Weights of a small transformer language model: vocabulary 1024.
Each number is 200 + 30 x the weight over the matrix's rms, rounded and kept within 0 to 999. Layers, rows and columns count from 0.

# layer 8 MLP gate, 256x192, rms 0.222, rows 214-255, columns 0-63
235,224,223,190,221,239,221,179,208,172,206,199,194,229,199,227,187,190,187,207,224,206,156,195,184,235,236,178,245,202,232,187,204,186,214,215,192,247,213,227,151,216,163,274,188,179,188,214,182,206,242,148,226,221,197,207,188,203,177,259,216,188,188,241
128,249,244,200,173,132,207,222,216,152,203,198,238,145,168,204,176,182,251,179,193,134,237,160,182,234,218,246,215,152,229,175,233,143,247,227,185,154,174,213,181,196,164,239,191,163,220,218,230,161,227,200,186,234,221,232,235,189,199,241,209,194,203,200
174,202,272,263,204,164,188,205,205,191,208,186,203,211,180,175,171,211,215,186,189,183,219,186,169,206,188,227,191,222,221,217,244,231,190,200,154,187,221,198,180,160,209,181,197,198,183,178,238,234,194,282,242,203,242,224,138,217,172,212,186,202,177,280
247,225,203,159,124,220,189,202,191,204,244,212,229,148,195,172,223,197,172,204,200,195,216,159,286,172,184,259,225,170,201,224,212,164,140,198,204,176,228,221,180,199,170,186,269,219,201,196,179,169,255,186,182,201,200,194,171,204,209,174,208,199,215,204
183,235,216,188,153,119,260,252,225,126,216,165,249,277,223,218,200,180,173,177,208,190,216,218,225,200,159,233,159,205,200,215,195,217,225,194,161,243,203,186,190,220,223,201,202,185,209,229,201,147,202,177,173,213,224,263,189,157,167,226,202,167,224,205
224,174,220,169,155,205,190,188,215,240,207,178,210,230,189,190,223,184,211,207,128,206,197,239,213,214,213,207,224,230,217,157,237,212,187,157,179,151,243,196,177,221,178,191,207,188,237,194,225,158,233,182,160,216,203,238,254,215,180,179,158,233,234,229
215,201,174,199,159,233,150,215,150,186,225,183,176,212,214,235,176,131,201,211,197,212,151,259,202,174,241,212,238,178,203,197,219,210,204,180,182,169,249,146,164,220,192,193,245,192,187,197,208,229,187,212,178,141,202,189,195,164,184,212,245,145,235,183
204,196,240,253,118,200,192,217,147,196,223,204,228,205,261,244,206,199,165,222,227,217,172,228,178,232,144,200,230,246,265,200,276,199,172,243,256,219,244,182,193,208,162,170,249,143,159,163,142,218,195,209,157,215,194,177,137,237,152,206,211,216,160,163
237,184,237,225,180,207,213,197,204,166,185,147,209,191,195,171,178,210,245,134,240,215,210,184,201,139,213,207,143,191,176,202,208,255,241,243,162,226,188,188,119,216,211,231,195,164,249,214,195,161,173,200,142,158,170,215,208,250,180,182,198,196,217,180
214,181,224,301,191,160,266,183,192,203,167,157,196,190,250,196,169,147,219,235,177,187,244,225,199,161,197,248,191,185,190,273,193,203,184,190,201,186,183,166,165,170,246,177,186,207,243,241,198,219,192,222,232,174,218,212,232,187,209,250,194,187,234,195
188,211,176,137,207,235,233,224,208,209,202,200,209,227,250,166,173,181,177,194,256,250,207,155,148,239,165,156,218,224,231,242,176,215,213,231,206,242,159,156,172,207,178,160,243,193,154,174,184,215,201,218,222,213,228,251,219,224,208,186,217,167,190,165
176,181,244,186,240,189,216,228,207,171,165,244,200,199,152,184,217,145,162,197,216,238,217,280,194,236,235,205,169,165,214,183,215,159,220,177,190,183,139,167,215,170,226,226,178,175,186,178,225,169,181,201,223,236,212,206,153,185,250,189,193,144,188,165
205,172,217,223,172,164,161,206,166,164,224,163,187,212,203,276,202,250,176,202,210,250,243,142,169,197,200,193,180,192,206,179,238,175,187,225,230,184,270,212,211,213,223,170,217,219,228,248,226,155,242,230,229,224,223,191,165,225,199,210,150,150,223,191
149,245,204,222,207,184,178,203,176,200,248,203,172,200,229,205,207,256,172,235,162,239,187,207,226,203,173,232,242,163,233,170,263,179,188,177,166,166,203,193,226,208,208,188,183,188,191,252,183,217,270,202,201,183,187,211,184,224,210,241,194,206,201,217
175,194,197,246,200,193,208,171,183,207,176,187,228,176,197,153,172,172,185,132,211,206,237,214,224,240,168,183,179,165,230,223,205,203,199,203,214,177,150,186,188,174,268,202,214,204,221,193,208,176,235,216,154,205,217,275,229,186,203,192,238,223,236,220
198,226,188,171,244,190,194,181,178,200,216,205,185,217,162,189,223,232,197,225,242,172,185,203,191,197,151,209,238,178,240,167,200,214,161,262,241,190,180,191,248,235,195,202,230,191,169,190,157,200,186,229,181,199,234,187,166,251,224,251,215,197,196,176
158,174,180,207,167,216,238,222,205,208,182,158,196,198,184,186,258,256,230,188,211,214,211,157,178,220,170,216,122,223,204,234,205,229,219,199,166,211,215,194,187,225,179,215,211,216,182,191,218,169,234,214,217,221,273,193,231,168,198,212,260,232,207,174
179,217,224,166,155,257,182,236,170,212,209,144,236,208,193,201,208,190,203,163,160,227,232,136,198,183,195,222,197,188,206,200,223,225,182,268,192,227,142,209,207,194,120,204,226,227,194,222,209,221,178,195,222,189,223,247,238,191,226,206,247,207,168,212
215,140,224,236,218,205,221,255,206,212,175,218,222,129,218,222,164,211,210,201,209,210,205,163,207,162,200,226,237,226,168,171,153,207,169,197,225,216,176,206,155,202,249,249,214,151,173,186,209,178,216,219,206,178,211,205,227,126,231,200,138,157,204,205
199,203,222,197,179,240,189,206,214,228,188,188,214,221,234,144,244,229,193,170,193,190,216,211,182,195,235,251,228,182,202,215,266,212,231,251,267,209,210,194,223,193,207,195,154,204,178,210,208,218,167,202,227,205,180,213,217,234,155,210,194,143,242,214
165,161,177,188,212,225,220,232,198,189,203,166,202,200,240,237,228,154,238,160,177,187,192,224,184,208,214,184,181,206,215,204,206,202,232,192,187,213,246,168,210,238,207,204,173,209,180,163,233,228,214,158,171,227,189,252,202,184,201,146,248,207,181,221
174,239,214,232,240,173,200,210,222,215,231,269,188,204,182,211,198,215,174,180,166,210,184,225,181,201,237,209,253,233,212,198,175,188,216,257,220,262,240,167,178,207,173,205,140,277,200,188,192,174,200,258,230,171,195,215,160,174,224,191,174,135,227,155
200,196,240,200,199,218,193,204,205,205,236,175,146,219,208,219,246,226,224,213,197,239,213,176,235,164,245,205,166,201,235,194,182,176,245,180,215,171,186,171,147,206,219,209,190,202,187,143,172,170,229,165,140,124,230,192,172,218,144,163,186,145,184,208
203,221,230,204,177,194,255,237,220,198,208,203,151,227,200,199,215,242,152,273,162,251,195,217,220,196,158,204,137,200,175,222,223,216,201,211,249,158,140,211,154,197,199,230,184,215,214,137,221,239,205,238,224,206,235,165,200,185,233,186,207,209,188,229
215,217,247,190,185,216,233,232,171,169,216,144,228,215,216,171,214,219,230,128,216,202,220,170,218,216,152,220,204,218,262,223,200,122,151,199,226,218,205,161,235,193,204,228,262,220,169,212,159,172,189,193,228,227,201,209,196,223,186,225,213,227,146,218
237,220,247,203,207,225,212,186,223,184,170,242,193,219,188,187,202,207,243,175,190,154,182,216,178,169,201,220,166,275,183,196,189,208,140,223,173,216,168,218,148,224,188,248,206,225,205,152,196,197,139,201,186,164,191,251,172,144,129,180,164,121,180,239
222,195,160,203,215,189,235,198,215,250,208,168,183,234,195,239,179,193,226,198,156,207,171,200,222,262,189,268,202,225,247,164,154,183,218,233,207,181,235,174,180,180,217,205,169,212,196,207,253,187,238,188,185,234,223,201,246,177,160,161,236,186,162,169
126,241,229,262,211,187,215,211,208,167,124,224,213,246,191,156,186,183,229,230,164,189,183,233,214,200,208,242,188,213,209,152,232,174,209,242,198,193,188,211,174,186,204,189,182,159,156,166,225,211,144,162,145,294,181,214,205,223,203,227,198,213,220,211
256,213,227,229,146,192,195,220,158,198,118,201,120,198,220,214,227,209,205,212,213,191,214,191,189,222,228,242,178,159,207,180,186,166,208,214,151,163,203,172,198,176,203,188,193,275,178,137,160,175,198,212,202,230,190,218,238,217,232,162,162,210,175,241
194,170,221,209,180,194,212,237,228,153,204,209,195,163,170,156,178,214,232,173,167,228,165,185,232,156,187,177,208,216,171,169,208,159,216,219,271,198,259,177,166,218,132,189,221,176,134,208,200,218,217,184,120,241,157,228,269,223,128,218,180,188,195,170
196,210,252,219,214,238,235,215,175,202,187,186,212,263,216,204,166,254,208,234,177,209,258,214,136,206,211,250,212,130,214,168,208,181,235,294,185,274,186,240,216,233,204,208,248,241,118,240,162,221,180,193,200,165,212,163,204,190,144,205,216,115,246,195
209,252,255,203,180,172,228,243,248,225,198,155,232,184,229,207,196,172,202,186,238,252,200,190,165,223,172,234,176,208,177,169,212,233,238,188,267,150,241,192,197,179,192,202,167,216,174,190,203,180,185,164,200,208,222,163,223,123,159,201,186,203,221,208
168,199,203,200,216,151,177,217,190,161,201,173,174,227,142,206,235,217,201,151,166,207,209,196,205,223,217,221,197,229,223,206,175,223,210,133,150,215,204,192,176,174,235,194,206,256,212,206,172,214,214,258,202,216,177,187,273,165,201,211,251,184,215,223
185,214,217,192,204,227,191,220,221,195,184,211,178,178,253,203,233,206,190,157,214,227,173,162,221,193,178,234,196,176,241,187,157,187,207,217,197,216,221,205,208,238,200,182,236,158,141,158,190,242,233,178,182,206,266,185,174,203,211,235,178,203,263,223
230,182,242,186,184,223,175,187,157,210,175,231,197,251,264,196,228,194,197,243,179,212,173,186,205,210,157,234,160,229,173,195,218,222,188,178,186,230,248,176,207,249,184,194,223,239,231,241,223,227,252,139,179,187,231,234,176,247,219,191,276,209,187,152
160,256,194,237,187,220,178,216,204,209,192,222,233,185,200,242,233,195,188,203,193,209,202,209,217,248,182,180,235,151,230,241,161,191,198,249,208,198,156,165,181,230,232,183,178,188,196,218,226,205,189,199,160,199,191,188,235,142,190,195,214,185,210,226
215,230,194,214,173,144,232,204,205,181,182,229,208,182,230,161,240,205,211,215,203,193,175,223,221,181,256,185,220,217,203,197,229,186,219,230,188,219,185,147,197,212,256,196,183,199,181,170,207,210,183,182,137,171,210,224,209,194,183,208,224,230,215,180
185,198,240,203,183,181,236,175,208,218,190,207,188,216,245,234,179,190,215,160,238,210,196,166,218,221,229,244,177,225,189,215,197,171,206,189,175,112,170,232,193,220,211,196,174,272,178,251,158,179,191,211,208,203,217,218,249,195,247,148,217,208,223,205
206,158,153,222,213,208,237,271,208,172,213,136,234,127,195,198,262,198,217,203,208,159,203,204,210,218,226,180,205,202,186,199,233,184,241,189,203,207,235,209,232,232,185,245,112,208,187,208,239,177,213,173,192,210,214,263,218,225,160,211,160,230,151,259
217,202,214,285,197,213,258,189,181,149,249,206,222,227,214,213,185,191,176,214,162,209,158,171,176,172,201,231,194,190,201,152,198,188,120,280,215,226,198,180,238,165,152,200,178,151,165,214,218,196,194,196,179,188,193,213,148,175,174,206,200,152,201,185
215,146,207,237,171,149,190,133,203,230,204,228,130,203,186,220,223,218,181,168,185,220,225,169,188,156,201,231,207,254,211,216,214,220,142,225,150,274,182,178,209,222,147,244,147,180,220,197,228,209,166,198,259,115,236,185,209,174,210,244,197,207,209,214
213,245,211,227,179,191,227,240,170,198,215,212,188,159,186,196,170,153,127,257,205,231,198,229,205,152,177,210,179,166,214,204,206,205,226,228,203,245,180,227,169,169,235,216,200,168,211,214,201,187,171,221,173,183,179,149,213,223,205,190,203,236,189,173